Weights of a small GPT-style language model, trained from scratch on English Wikipedia: 6608 steps.
Each number is 128 + 24 x the weight over its row's rms, rounded and kept within 0 to 255. Layers, rows and columns count from 0. The size above them is the row's rms in percent of the matrix's.

# layer 21 attention query, 224x224, rms 0.0604, rows 0-7,32-39,64-71,96-103,128-135,160-167,192-198, columns 112-223
size [122  80 117  83 109  83  88 104  84  88 153  80 208  92  91  95  93  91 145  90 140  93  86  98  80  77  94  99 131 100  91  92  88  81 162  86 120  93  92  94  77 104 187  86 134  97  95  95  83  97 179  83 130  88  92]
[[138 187 129 115 130 124 181 113 164 156 119 122 135 112 147 115 117 132 126 145 150 121 107 137 169 119 100 125 121 148 114 133 178  83 132 103 131 129 126 123 168  85 140 110 120 114 129 132 101  97 173 140 127 191 139  85 120 166  99 114  89 166 115 114 127 106 144 104 144 129 155 119 103 123 103 146 126 181 131  90  98 164 151 138 124 152 161 141  97 124 165 125 113  99 121 117 120 133  92 122 126 108  91  89 156 165 115  84 101 104  90 107]
 [ 74 123 106 117 161  84 104  88  76 179 113 116 152 147 157 121 126 141 135 108 139 123 176 142 118 118 121 129 111 120  97  95 115 105 123 169 132 132 127 145 126 129 122 132 164 132 130 147 133 138 116 122 140 107 147 159  93 132 119 116 118 107  95 182 161 128 147 148 126 120 172  95 142 141 153 156 146 156 108 158 155 135 142 126  99 163 158 119 152  85 135 139 121 131 149 117 136 120 133 159 111 163 139 113 106 149 142 150 121 128 145 131]
 [106 148 127 116  73 124 163 116 146  98 142 152 134 173 132 134  88 136 129 127  95 163  99 112 167 147 116 125 139 115 156 138 112 129 106 112 129 127 105 152 111 111 156 140  68 116 119 129 121 143 182 108 154 134 130 164 156  88 151 170 147 172 155 161 161 129 132 152 118  94 123 119 173 121 124 142 145  83 118 143  94 112 146 140 107 190 115 132 156 123 114 155 128 146 178 172 108  92 135 136  94 125 102 146 141  83 137  77  79 129 139 115]
 [150 162  99 113 124 125 166 149 149 145  96  73 127 121 154 122 156 151 163 144 150 138  83 179 141 124 123 109 112 162 119 172 157 135 147 101 117 119 115 109 120 118  94 151 120 153 147 117 110 113 142 145 112 161 133  97 115 154  83 116 100 167  90  74 114 113 152 110 160 131 136 111  74  99 134 143 102 163 123 118 103 125 124 140 113 166 144 132 135 111 172 103  74 145 125 109  98 154  95 128 126 124 126  76 147 144 145  98  86 123 115 123]
 [126 138 130 151 147 112 163 126 114 177 141  72 169 119 163 112 161 123 124 133 153 133 124 115 123 127 114  79  97 126 121 128 106 101 112 120 181  89 135 133 109 178  90 107 128 125 165 154 121 142 112  98 116 139 111  81  73 152 142 114 121  84 101 145 119 147 152  89 154 158 135 132  83 106 119 105 110 148 143 125 116 111 119 121 156 110 143 145 168 161 151  93 131 128  97  95 109 141 162 108 159 156 152 104 115  96 171 143 166 126 149 145]
 [115  97 125 163 135 141  85 119  97  92 121 145 113 138 130 164 173 167 117 112 142 128 117 139  85 120 119 180 123  88 121 157  85 156 140 139 102 160 105 126 161 154 103 107 134 113 158 102 120 149 158 141 101 114 129 105 131 100 144 117 173 132 117 133 139 100 143 148 142 128 124 151  99 127 107  91 111 147 119 102 100 125 148 156 115  99 182 137 165 113 126  84  90 112 117  82  88 153 130 116 119 134 199 133 101 129 169 178 116 129 130 185]
 [139 110 163 128 100 113 148 114 155 124 119 113  96 107 160 139 170 145 121 126 128 163 139  98 100 121 145 159 156 117 117 136 116 140 106 130  73 124  96  89 134 111 142 122 124 128 137 136 111 140 138 139 114  92 125 120 167 100 118 153 168 176 165 117 140 161 174 191 102 131 160 115 177 111 138 122 146 113 161 150 122 141 186 137 137 106 133 147 166 131 160 112 113 159 126 109 142 127 107  97 165  73 102 164 158 119  82 128  72 129 151 137]
 [109 140 183  66 176 167 122 124 130 127 165 106  92 177 143 138 150 165 109 125 171  77 152 124 179 107 121 153 127 108 141  88 117 145 113 128 126 128  82 129 107 109 159 175 155 141 141 168 131 119 154 107 145 101 149 144  92 155 139 185 147 146 115 124 127 122  88 132 136 144 133 112 115 147 148 138 172 158 116 153 124 100 124 130 116 152 170 131  86 149 143 174 137 146 109  99  90 120  90 156 127 131 156 138 165 138 146  91 140  94 145 163]
 [164 146 107  95 134 126 141 144 159 134 106 132 124 142 116 135 110 131 129 137 142 128  82 109 124 114 115 113 155 179 158 107 147 115 157 125 144 160 143 111 140  81 107 112 158 148 114 127  96  91 152 168 117 173 147 161  84 173 113 125  89 154 140  89 119 114 104  91 125 107  92 100 129 133 123 109 145 186 103 115  93 156 120 107  90 163 151 122  70  67 183 119 128 115 102 146 114  94  93 139 123 104 111 116 146 155 135 107  78  96  92  90]
 [115  79 164 167 151 137 125 142 114  96 125 100 125 100 123 140 162 131 111 148  99 150 200 161 128 128 152 170 134 119 116 145 131  86 100 168 128 106 147 138 129 102 157  99 124  85 107 106 116 140 112 139 135 118 117 131 127  92 120 151 112 137  99 157 154 151 131 206 132 105 111 131 155 152 132 135 121 112 113 151 146 153 103 142  96 127 142 152 181 167 122 109 159 144 140 112 156 144 145 146 131 118 152 130  67 107 124 167 143 141 116 103]
 [159 137 141 143 128 148 134 128 105 172 137 144 152 137 118 111 123 125 117 121 104 101 106 132 180 136 109 178 157 118 132 103 134 142 137 159 148 142 155 115 102 147 160 123 145 148 131 141 211 130 121 153 111 111 140 142 135 115 149 144 165 116 163 119  93 148 113 108 133 134 130 150 129 144 140 114 129 147 136 146 169  83  86 129 132 125 177 137 142 141 128 123  96 153 129 113 146 111 167 120 116 161  97 156 117 128 135 150 153 119 147 128]
 [144 113 106 126 144 149 143 113 132 146 121 137 141 134 120 123 139 109 103 128 181 100  71  92 128 118 128 124 103 149 111 133 158 104 115 118 131 158 116 102 149 107 103 119 110 143  95 113 129 135 169 126 100 186 132 131 137 138 162 131 102 113  88  89 115  92 128  70 119 112 131 118 170 115 111 118  87 154 141 133  99 119 168 166  90 148 118 128  76 133 121 103 177 129  95 120  89 155 139 113 148 149  96  84 154 137 116  96 104 142 110  92]
 [ 98 164 110 127 134 125 129 146 181 115 142 153 102 127 153 141 128 112 139 163 144 136 160 139 128 135 143 108 107 138  79 192 151 130  99  87 126 116 103 122 163 123 101 156  62  97 114 125 103 117 146 133 128 145  82  93 171 122 114 131  84 133 102 151 153 114 173 105 122 166 129 108 130 140 109 164 134 138 135 114  78 174 137 157  86 126 105 131 122 154 154  94 138  98 101 108 109 148 105 115 133 112 114  90 118 135 128 120 100 142 106 138]
 [135 150 126 121 141 122 107 183 106 123 109 143 125 195 127 192 113  95 144 119 111 178 160 145 130 100 117 148 136 134 115 118 127 120 100 164 148 120 152 161 106 117 118 134 130 111 135 146 169 122 127  79 130  87 122 100 122  96 120 143 122 164 149 141 117 133 119 142 127 149 109 143 130 121 139  96 106 112  95 153 129 137 143 111 113 114  69 168 129 120 132 175 136 106 151 100 191  89 152 113 101 136 106 179 120 113  90 153 158 124 153  80]
 [142 149 110 147 117 112 121 132 142 110 111 194  88 103 156 155 127 164 102 133 124 193 177 120 155 160 152 132 129 139 115 127 140 110 108 198 149 122 148 127 140 147 133 119 107 161 134  83 156 120 127 159 106 135  98 118 149  89 152 145 169 128 103 152 110 125 109 161 115 171 160 114 133 128 135 119 129 113 136 151 132 112 121 119 137 132 140 159 140 110 146 139 138 163 110 100 123 138 155 140 147  88 108 152  98 126 140 139  88 152 117 123]
 [148 109 109 100 116 128 165 118 149 103 157 133  89 103 118 131 146 125 135 163 104 149  79 114 136 174 123 123 136 148 160 166 118 118 127 157 111 147 142 130 105 128 179 148 121 142 138 141 147 134  95 129 153 144 132 149  79 129 174 154 129 145 149 152 129 132 128 104 136  92 133 139 110 116 129 129 121 141 147  84  98 139 158 130  96 161 146 153 175 145 114 103 120 133 173 129 127 117 126 154 131 146 146 140  98 150 105 121 118 104 122  97]
 [145 156 112 118 139 151 162 166 181 147 137 141 136  88 133 118  94 139 124 141 147 134 106 116 134 118 106 131 158 161 129 146 156 102 134 107 136 119  98 127 155  68 141 153 145 134 112 120 107  96 149 122 123 179 153 106 113 185 141 126 103 148 102  86 146  90 151  90 125 131 154 107 142 106  98 146 111 153 132  98  91 139 133 150 111 160 143 149  87 136 178 151 137  90 116 122 111 141  82 129 136 103 104  93 149 164 141 101  86  98  85  96]
 [ 77 103 188 139 102 117 123 171 124 130 113 108 100 144 151 133 136 124 107 136 123 144 134 140  88 149 168 129 140 143  55 139 121 167 130 136 114 129 154 139  81 162 136 150  96 140 134 141 136 139 113 112 130 108 124 141 133 106 115 128 173 120 161 174 128 177 149  96  89 148 102 104 150 118 171 125 110 105 122 109 126 117 126 151 122 166 200 127 154 119 113 123 164 130 141 159 150 124 149 141 124 147 123 160  93  95 144 136 147 114 128 126]
 [119 131 100 133 176 115 157 118 152 125 122 162 142  96 111  98 153 138 163 145 141 132 112  88 139 125 121 115 150 134 111 154 153 102 127  72 115 125 113 123 158 103 106 162 136  95 170 120  97 109 156 105 123 160 123  84 124 139 111 115 133 122  87 151 181  85 113 131 128 125 147 101 112  96 105 185 102 185 123  95  95 135 144 130 107 152 102 133 144 129 138  95 142 127 106 139  77 106  98  82 141 137  98 117 132 103 153 118  81  99 137 115]
 [119 186 127 162 120 105 143 100 123 125 141 108 152 161 134  97 134  74 103  84 124 117 110 119 182 144  90  95 133 137 180 123 134 125 152 107 129 133  93 119  91 104 140 137 152 115 155 145 110 157 140 150 133 135 156 122 129 157 131  97 139 150 136 126 135 140  79 121 141 138 123 160 157 110 134 132 154 153 129 124  91 145 152 161 106 163 141 131 111 146 138 106 100 137 119 157 135 150 134 132 123 125  94 131 146 133 130  90 101 119  84 114]
 [113 124 124 135 161 158 145 114 151 138 124 147 124 151 114  81 165 123 140 134 124 170  98 112  99 110 111 130 130 104 134  86 165 116 123 102 127 125 127  84 136 168 119 190 146 119 171 131 121 121 123 104  69 137 105 106 111 107 114 126 161 169 116 151 135  79 118 135 104 148 126  96 122 102 150 131 112 184  73  93 147 148 138 126 146 160 151 141 170  96 161 135 124 128 142 157 130 105  92 110 147 143 114 136  93 113 168 116  91 100 112 113]
 [ 66 126 146 176 117 119  65 121 107 147  86 117 122 122 144 136 112 143 140 127 110 133 179 124  93 107 132 114 112 134 140 109 121 197 148 141 163 118 104 137 118 130 143 151 151 110 131 146 117 143 136 135 171 112  97 140 195  77  96 170 137 134 181 144 125 165 131 152 142 116 137 162 185 149 104 129 115 114 130  92 103 115 100 130 122  99 123  84 129 140 131  99 131 123 155 149 137 146  96  93 110 136 139 152 147 106 149 135 146 112 117 151]
 [100  98 124 156 115 139 118 122 116 141 120 134 136 148 139 134 173 103 167 112  91 115 147 147 107 107 144 120 102 123 135  79 182 154 106 163 106 126 127  98 143 177 163 123 101 147 159 127 109 105 119 142 160 105  97 119 157 111 121 138 151 131 178 178 150 148 129 126 116 109 169 153 171 124 119 160 125  69 175 152 134 128  93 129 115 153 110 130 107 174 110 125 129 139 172 140 107 127 165 162  96 122 141 174 123 108 115 160 131 158 134 144]
 [160 163 146 127 109 136  96 167 155 160 113 113 122 143 104 129 143 171 141  97 136  98 146 118  95 154 136 121 148 108 119 146 175 149 175 137 138 156 120 131 149 141 160 147 146 114 133  94  95 132 171 152 136 122 128 124 117 109 119 110 122 109 125 115  99 134 111 127 128 116 138  55 128  96 133 129 120 146  92 114  90 143 117 126 104 155 124  74 112 141 138 115 105 144 112 166 109 101  97 112 101 162  84 136 112 118  68 133 118 101 116 107]
 [151 151 115 115 126 111 170 138 121 131 102  73 141  98 134  74 131 134 128 121 180 114  96  94 137  93 127 106 126 149 156 162 161  96 136 122 129 144 127 118 140 117 100 118 140 129 139  93  92 139 152 139 112 165 147 118 108 164 121 138 100 160 114 125 142 104 115 100 128 152 134 100 112 100 164 149 156 217  92  92 111 134 158 122 113 152 163 138 135 108 137 115 129 124 138 151  91 125 112 117 119 128  62 108 145 160 113 112  62 114 101 103]
 [109 131 127 124 116 191 149 126 101 122 135 148 146 148 131 120 103 121 130 164  93 108  98 151 108 114 159 143 114 132 123  95  90 129 130 158  97 156 116 134 161 157 153 130 156 133 100 144 113 121 137 140 148 108 170 171 135  65 145 131 147 158 169 100 128 146  76 152 162 141 153 117 138 159 150  86 100 124 136 140 103 137 110 114 114 126 109 130 195 178 147 162 117 124 133 153 158 116 115 156 139 137 122 155  82 134 132 135 134 130 188 140]
 [166 144 133 138 121 129 125 159 114  95 134 116 174  88 139 137 106 109 135 118 111 148 103 146 159 146  99  94 127  86  93 134 102 161  86 122 106 126 159  82 168 128 148 126 112 172 106 126 138 137  98 107  70 122  98 145 134 114 150 108 179 110 158 110  78 110  98 133 119 122  97 152 160 139 132 107 115  98 133 155 165 101  84 122 138 103 138 137 131  86 139 119 124 134 107 108 112 135 124 152 108 125 121 132 139 122 140 138 138 138 143 131]
 [162 131 130 118 153 151 138 119 147 182 156 144 133 106  85 118 159 121  97 117 157 120 111  96 162 127 137 127 144 148 126 170 111  99 141 128 157 119  99 116 156 124 148 131 112 121 114 136 142 137 145 119 116 152 158 127  96 132 150 122 129 107  93 135 161 115 102  64  85 128  96 100 137 106 153 147 104 177 132 121 106 157 149 139 136 168 132 176 109 123 166 110 157 132  88  87 119 149  78 115 102 157 126  77 159 147 155 106 163 130 122  99]
 [138 152 124 137  94 164 136  83 147 130 147 143 118 160 157 154 130 147 137  84 118 130 145 117 160 104 122 130 142 172 151 130 105 158 196  97 160 149 130 171 102 109 183 129 112 103 112 117 127 140 128 155 157 140 124 122 138 104  68 127 105 117 119 140 148 119 116 140 119 117 127 147 129 124 110 151  96 143  99 138 110 147 152 120  85 136 164 146  59 171 117 133 150 127  89 105 127 132 107 125 107 138 138 142 136 104 131 136 121 109 118 129]
 [143 108 112 130 104 140 164 131 175 138  99 135 139 143 126 156 116 122  63 124  91 140 110 143 115 111 168 149 147 176 114 103  95 145 138 129 170 135 154 142  73 138 163 140 108 117 130  88 121 171 103 136 119  75 120 121 135 120 132 137 149 158 135 151  85 106 120 140  85 138  73 113 152 135 165 114 114 138  87 141 164 130  99 125 108 128 115 158 142 124 111 119 145 121 170 134 152 164 141 120 147 179 114 144 103 147 132 160 175 153 147  93]
 [ 84 133 125 181 104 128 132 165 110  96 150 140 120 158 109 134 134 149 110 154 152 157 131 119 124 122 171 101  97 116 116  98 127 125 110 122 166 154 135 116 140 121 147 117 129 131 102 149 166 155  97 140 109 131  75 164 137  87 131 160 165 129 155 114 106 129 104 154 136 154 132 117 112 150 159 108  98 150  94 122 139 143 108 130 144 108  70  80 130 110  97 140 179 150 105 107 131 109 137 135 124 140 113 136 119 126 129 159 158  96 138  96]
 [128 112  97 157  95 157 123 126 167 119 123 144 108  99 126 137 123 147 101 158  91 112  93 161 133  70 169 114 112 133  90 127 131 136  92  71 122 142  94 118  88 131 123 154 130  96 136 116 146  81 114 153 125 160  79 140 173 155 105  92 152 170 140 114 104 147 119 100 161 144 106 106 133 152 112 128 122 166 148 101  95 106 116 141 143 149  99 189 141 107 131 116 105 133 151 131 126 128 126 149 148 126 142 159 150 135 120 132 136  93 127 134]
 [162 150 133 150 106 132 166 125 145 146 106 138 147 113 123 118 107 139 123 138 131 142  97 129 146  90 123 111 136 144 126 135 152  95 120 108 116 171 115  85 130  99 155 122 150  93 118 109  63 116 152 153 130 185 152  94 123 173 120 123 117 144  96  78 145  79 117  96 139 114 122 109 125 138 120 159 146 184  97 117 112 149 176 144 119 154 134 132 132 127 166 135 131 115 122 158 113 122  71 124 144 119  68  93 146 167  87 105 101 111 123  88]
 [127 137 115 138 100 148  68 138 108 141 114 143 113 147 104 118 141 111 127 164 132 130 118 144 149 119 127 130 155 102 129 137 148 127 112 142 130 128 163 156 127 111 145 161 119  83 113 125 134 156  95  91 122 116 131 148 118 127 128 102 101 167 159 137  95 141 163 175 110 134 156 114 140 137 148 101 126  78 139 155 146 144 112 119 113 125  85  91 167 172 142 125 107 154 115 134 177 124 120 132 145 141 151 120 125 104 122 175 128  98 160 138]
 [136 148 122 141 141 112 169 132 208 106 152 133 127 132 132 147  95 147 144 129 140 101 126 127 117 168 138  84 105 144 116 165 166 125 118 121 132  71  97 129 156  80 102 178 114 118 125 112  95  95 149 130 131 142 131 127 143  92 119 117 111 127 110 185 138 158 161 117 144  97 112  93 178 104 144 183 125 127 141 114  91 137 127 136 124 160 131 128 139 149 124 131 135 116 151 147  98 115 130 105 113 115 167 117 166 118 112  92  88 137  82 121]
 [149 106 124 105 116 143 133  80 124 139 185 117 131 125 132  99 126 172 112 144 166 143 119 111 130 127 143 125 157 115  90 161 141  81 110 111 108 142 130  94 135 107 109 108 148 123 153 137 104 138 156 113 120 176 167 128 121 152 172  97  88 148 127 102 129 143 151 106  84 125 111  69  87  85 140 122  91 141 124 128  89 125 127 152 112 150  96 152 129 128 137  85 109 115 146 120 137 114  72 120 127 160 143  99 139 144 134 107 113 113 137 101]
 [149 150 132  89  93 153 113 114 115 174 163 145 146 134  98 155 106 116 155 110 114 157  84 132 124 120 105 126 121 174 122 124  86 139 155 139 132 161 114 165 110 136 136 138 133 153  99 127 113 115 139 129 134 146 177 167 116 136 148 106 139 123 173 103 122 125 112 156 153 114  97 132 129 114 164 110 115 130 156 151 123 119 123 150 123 132  99 152 104 161 116 108 167 164 103 109 100 134 128 120 137 143 109 123 155 165 144 109 146 108 182 124]
 [139  99 111 131 156 114 137 136 127 153 152 113 120 146 106 169 132 137 112 132 114 136 117 129 106  99 159 136  98 151 116 121 102  87  91 135 127 140 154 122 120 128 149 121 146 123  96 115 135 147 162 151 113 115 120 119  78  92 170 101 153 138 156 151  79  94 105 135 105  99  84  62 145 140 133 139 121 138 172 126 162 125 150 135 148 111 104 142 166 128 141 113 172 117 108  99 141 134 157 111 132 119 140 111 140 138 135 167 135 130 166  99]
 [110 120 151 138 122 131 125 129 142 126 133 137 137  98 107 148 143 104 105 138 132 179 136 146  89 163 154 160 118 159 128 115  87 107 123 128 177 147 121 104 116 175 134 130 138 128 120 147 137 112  83 123 109 120 142 171 111 115 155 175 147 183 117 146 143 162  86 162 118 129 113  81 150 153 128 105 132 138  53 125 129 165 102 133 148 132  78 108 140  70 123 120 130 154 130  80 140 143 134 126 191 148 128 121 115 149 103 127 125  95 155 134]
 [123 137  91 134 100 118 126 126 115  93 136 125 130 117 153 134 168 153 119 117 141 145 126 133 167 141 160  87 117 124 141  94 139 127 120 130 146  93 111 140 127 109 103 141 140 128  89 111 115 115 109  61 145 118 148 112  91 150 120  97 140 198 122 161 147 113 129 116  90 186 153 151 107 112 179 124 129 129 111  79 137 153 156 152 146 148  75 112 130 146 160 146 141 120 119  97 128 111 128 149 128 140 162 141 126 133 103 121 140 108 115 156]
 [166 132 115 132 143 179 160 110 171 132 109  90 131 127 164 126 100 127 107 148 155 148 100 106 171 102  82 137 113 147 127 119 151 129 148  82 129 138 133 117 113 120 101 140 140 130 106 146  95 111 131 149 104 160 131 103 106 171 173  87 131 148 137  95 123 102 101 133 152 104  95 106 105  91 134 132 129 163 111  96 113 127 136 136 106 177 116 117 114 108 166 121 115 130 157 114  98 131 105 155 138  90  90  85 116 157  91  83  79 118  98 127]
 [107  88 168 104  80 125 109 157  92  78 124 141  83 154 124 131 152 157 110 150 133 116 125  94 114 147 155 140 153 148 158 101 131 143 111 150 128 112 136 152 118 182 117 115 112 142 103 146 128 132  86 100 137 141  95 140 142  80 167 142 160  71 181 113  88 127 141 159 132 131  82 119 156 131 135  93 138 102  88 165 142 120 126 100 120 153  80  82 160 141 119 129 148 133 113 139 154 137 136 143 151 122 138 159  77 107 128 154 157 128 143 131]
 [122 170 119 155 129 101 183 101 167 125 130 140 131  78 118 110 117 103 130 105 128 146 114 127 106 123 144  97 145 157  91 157 162 110 113 107 112 113 108 142 163  80 120 147 111 117 165  91  87 114 172 131 159 127 124  90 122 137  79 130  99 142  93 137 143 127 115 115 147 156 120 143 144 139 110 203 113 165 129 110  91 158 149 138 142 129 108 117  88 152 172 118 139  86 126 164 112 143 103 105 122 137 141 108 161 109 139  99 103 144 113 140]
 [150 142 105  74 145 170 164 131 160 160 156 128 128 113 140 147 128 128 146 119 163 132  81 104 155 106 164 132 115 143 114 176 148 129 145 169 144 130 165 121 171 117 114 135 125 125 158 144  91 121 125 126 117 145 199 131 101 132 131 100 111 120  97  88 111 132 132  87 105 169 120 117 115 130 141 131 165 156 103 117  88 156 143 137 112 111 113 135 126 156 141 136 103 105 109 105  96 117  95 122 111 104  83 124 158 148 111 113 144 113 147 108]
 [112 165 135 108 119 110 122 192 143 134 131 132 150  82  99 131 149 134  88 108  96 176 113  95 135 125 135 102 113 141 119 151 109 119 141 136 132 147 106 127 138 112 148 161  53 153 141  93  94 111 135  87 125 199 114 145  68 109 156 122 109 108 120 110 124 145 127 118 143 115 131 148 157 122 147 140 185 167 131 144 115 119 130 113 133 119 121  91 130 123 106 157 151 129 162 125 108 129  85 119 133 128 163 155 151 140 114 114 126 129 149  94]
 [121 150 161 106 157  95 177 160 112 119 114 133 148 106 150 117 165 125 108 110  88 128 135 141 143 157 134 164 105 152  80  93 105  95  83 120 104 122 140 110 157 173 141 122 107 126 111 128 151 110 142 128 101 117  75 145  97 120 147  71 156 115 131 151 128 160 141 157 132 117 104 113 103 148 141  97 136 135 146 144 176 124 136 118 123 136 103  91 117 113 120 132 142 149 108 145 104 126 145 123 152  98 142 134 149 105 112 144 119 111 138 125]
 [111  90 120 104 155 128 132 138 120 119 120 119 112 112 104 123 146 154  94 155 121 155 102 134 123 139 145 142 105 100 126 170 116 148 149 137 150  88 165 160 152 122 124  99 118 119 142  94 177 199 103 107 125 107  87 112 132 166 148 135 178  75 162 134 125 108 123 126 109  84  85 110 155 155 112  99 138  84 104 126 124 138  91 103 118  96  91  80 146  95  88 133 135 157 128 125 137 104 151 105 138 158 132 140 132 117 122 125 134 115 144 134]
 [132 137 153 109 133 129 133 172 147 133  99 164 120 111 179  97 109 156 143  87 128 124  83 107  79  63 100 187 139 155 111 121 123  99 106 146 158 185  98 101 135 106  43 141 129 148 120 120 125 166 121  90 117 153 147  96 150 127  95 125 137 140 103  89 143 142 139 115 143 127 143 166 134 133  82  99 129 139  92 135 109 135 130 137 149 125 124 118 118 131 149 140 121 126 148 106 119 185 154 113 148 134  87 126  94 135 177 157 108 134 147 111]
 [159 150 136  93 139 171 180 126 131 139  87 102 130 123 109  99 131 137 135 135 149 131  87 122 139 105  94 126 145 170 156 167 170 124 180  97 158 143 115 122 162  99  78 155 147 161  97 127  83 113 134 163 108 170 148 121 105 173 155 134 109 124  95 108 141 131 117 132 143 148 152 108 101 121 143 132 158 200  96  96 123 143 165 141 115 151 134 127 123  92 162 135 125 153 121 146  95 115 114 130 150 122  90 115 157 145  98  93  95  97  82  69]
 [114 135 142 155 108 142  94 138  89 128 143 112 146 127 112 119  95 131  95 119 119 150 102 154 128 129 123 132 116  89 131 119  89 163 102 169 106 119 131  88 153 126 175 143 163 154  87 156 122 103  86 123 152 118  93 161 169 110 146 131 128 142 149 149 106 156  99 164 124 135 106 117 156 133 128 131 115  96 126 169 133 152 119  85 126  95 125 104 158 165 102 163 131 149 196 144 154 119 137 131 139 173 135 137 124 109 159 196 130 132 165 124]
 [125 161 118 129 107  92 136 117 184  99 133 149 103 107 140 118 116 117 154 133 131 150 157 124 121 128 152 108 118 148  92 152 168 128 124  99 115 130 100 139 150  90  95 178 112  80 146 124 125 112 154 121 112 138 134  89 126 132  95 114 114 142  77 148 157 112 151 139 117 130  93 109 136 112 100 164  86 158 139 108 105 163 131 139 112 116 134 135 141 137 169 121 151  95 131 141 106 102 108 114 151 116 138 125 179 124 135 107 102 154  89 158]
 [168 127 130 140 127 117 161 116 124 168 149 131 207 104 118 119 105 120 103 126 128  85 111 104 138 153  88 115 153 114 137 159 155 140 126 118 125 128 121 110 166 116 156 145 148 123  85 117  79 105 132 111 120 185 151 128 135 169  91 166 106 143 137 110 150 105 120 106 101 118 150 137 129 110 131 144 119 159 147 113  64  93 107 132 185 127 128 122 128 140 154 136 139  74 122 135 118 131 130 123 102 150 138  98 185 163 143 108 119  97 116 115]
 [140 153 127 123 101 145 130 108 170 112 151 147 109 130 149 117 110 106 147 106 139 140 140 127 148 112 115  82  94 154 101 164 140 134 122 102 150 136 104 106 145  94 129 195  92  76  72 143 131 116 129 135 163 117 136 110 119 147  99 101 150 133 127 154 154 120 137 151  92 102  99 107 119 124 120 156  81 149 121 114 110 149 110 119  94  90 139 124  97 134 149  89 138  97  99 157 114 133 149 140 123 114 107 108 124 130 122 142 157 101 142 153]
 [114 112 171 107 158  86 126 148 137 130 122 129 159 131 148 129  88 118  52 105 147  90 119 138 112  68 136 165 137 100 144 110 117 142 159 120 109 159 157 159  90 121 138 166 145 113 114 111 143 142  65  82 170 112 123 149 168 155 132 110 117 143 135 160  58 117 151 138 137 109 137 119 120 145 157  99 130 150 115 120 116 128 146 191 140  98 138 151 119 127 132 120 154 109 193 160 165 107 151 154 164  93 144 140 110  87 102 141 151 127 150  93]
 [146 114 124 137 135 124  99 114  78 112 169 109  88 116 104 151  84 159 114 105 124 101 144 134 172 131 130 102 114 132 114 153 133 140 126 126 153 161 134 112  77 163 122 139 102 140 117 132 172  88  68 186 122  95 107 101 145  90 164 131 106 140  92 137 120 146 126 169 108 126 169 109  89 142 106  81 129 153 122 120 143 126 141  85 105  61 155 114 121 104 157 128 173 141 102 116 101 110 168 142 139 140 144 130 116  97 145 153 155 117 167 145]]
# layer 21 attention key, 32x224, rms 0.0542, rows 0-6, columns 112-223
size [ 71  79  85 139  74 106 112]
[[121 145 116 102 103 134 148 139 153 105 155 165 104 138 162 134 121 100 149 126 122 127 142 152 151 113 131 126  88  89 126 152 143 135 133 120 136  83 166 101 115  90 116 169  85  98 144 146  84 103 151 150 138 142 130 155 154 144 136 102 113 165 142 128 136 134 131 146 110 110 174 118 115 141 128 143 137 130 127 142  88 149 138  90 109 194 141  84 115 130 156 102 103 120 171 122 163 132 107 141 159 118 107 109  92 120 160  97  89 169 107 117]
 [103 151 147 122 117 113 139 149 173 167 213 173 132 137 120  85 127 131 107 109 172 101 159  67 125 103 130 122 130 160 124 107 132 124 124 116 117 134 189 112 133 144 117 167 110 165 107 122 156 115 151 136 177 138 136 137 147 131  91 104 111  88 147 129 140 114 147 106 107 103 129 104 150 110 113 162  93 132 123 104 115 148 117 112  95 125 134  83 138 104  96 119 113 167  91 174  99 102 146 145 121 114 137 135 139 132  68 116 130 183 152 100]
 [154 117 152 128 125 133 145 127 111 157 115 165 144 138 140 116 149 160 105 128  84 144 145 142 122 139  95 145 106 137 151  87  87 125 127 157 154 146 137  86  92 126 151 134 155 147 127 150 118  83 108 133 117 116 103 171 127 126 132 124 145  93 128 145  78 153 118 127 142 189 126 141 125 101 125 122 114 126 129 134 159 110  96 106 123 159 117 129 167 120 102 154 131 159 168 118 139 128 127 151 145 106 128 150  95 113 119 163 140 108 141 133]
 [128 177 114 117 131 120 157 103 192 117 132 109  92 132 133 130 148 112 152 149 137 114 104 103 154 157 123 105 148 146 139 135 174 122 141 112 149 138 108 114 169 108 122 133 121 151 118 126 117 125 142 131 137 154 139 117 125 136 104 104  91 126 107 144 164 100 155 109 135  96 126  96 115 112  89 168 132 154 118 122  96 138 156 138 127 138 128 133  99 125 130 117 144 113 121 133 112 132  86 122 102 120  94  92 142 141 133  76 116 142  91 100]
 [ 97 120 117 127  96 145 101 119 174 150  93 112 117 134 124 136  83 147 128 138 128 136  97 143 196 135 133  79 153 143 127 182 130 103 146 136 160 141 133  87 180 110 142 108 152 123 163 108 114  88 160 169 130 139 117  95 148  94 119 134 113 157 114 122 140 116 122 121 137 109 134 161 116 134 125 138 102 156 123 119 122 132 169 122 108 159 134 126 131 114 108  79 112 155 135 100 113 129 118 184 141 142 109  97 113 164  90 142 121 120 124 132]
 [115  93 130 142 125 131  86  98 106 109 131 129 122 112 143 132 146 129 146 102 109 154 144 167 119 153 139 107 100  81 173 119  98 145 117 153 146 108 140 150  99 165 143 128 137 120 112 140 159 155  89  98 103  90  93 164 130  98 130 108 154 134 130 133  91 187  96 139 123 104 131 139 134 161 132 118 134 124 114 131 140 139 122 120 136 110 141 121 155 123  87 150  91 163 151 150 129 145 119 147 127 146 120 160 108 108 102 127 177  92 171 137]
 [135  76  88 128 101 108 112 121  79 103 101 120 106 116 118 148 124 139 143 136  95 102 150 164 129 135 122 110 128 120 124 117  91 145 122 158 154 131 158 158 104 137 145 112 171 105 119 116 155 138  94  98 147 120  85 144 128 116 139 162 151 131 151 161 112 151 160 138 120 123  69 124 171 131 125  87 168 102 134 137 170 122  89  95 164 104 126 131 145 139 107 127 127 140 142 153 116 178 146 140 128 103 155 139 110  99 117 141 158 113 162 142]]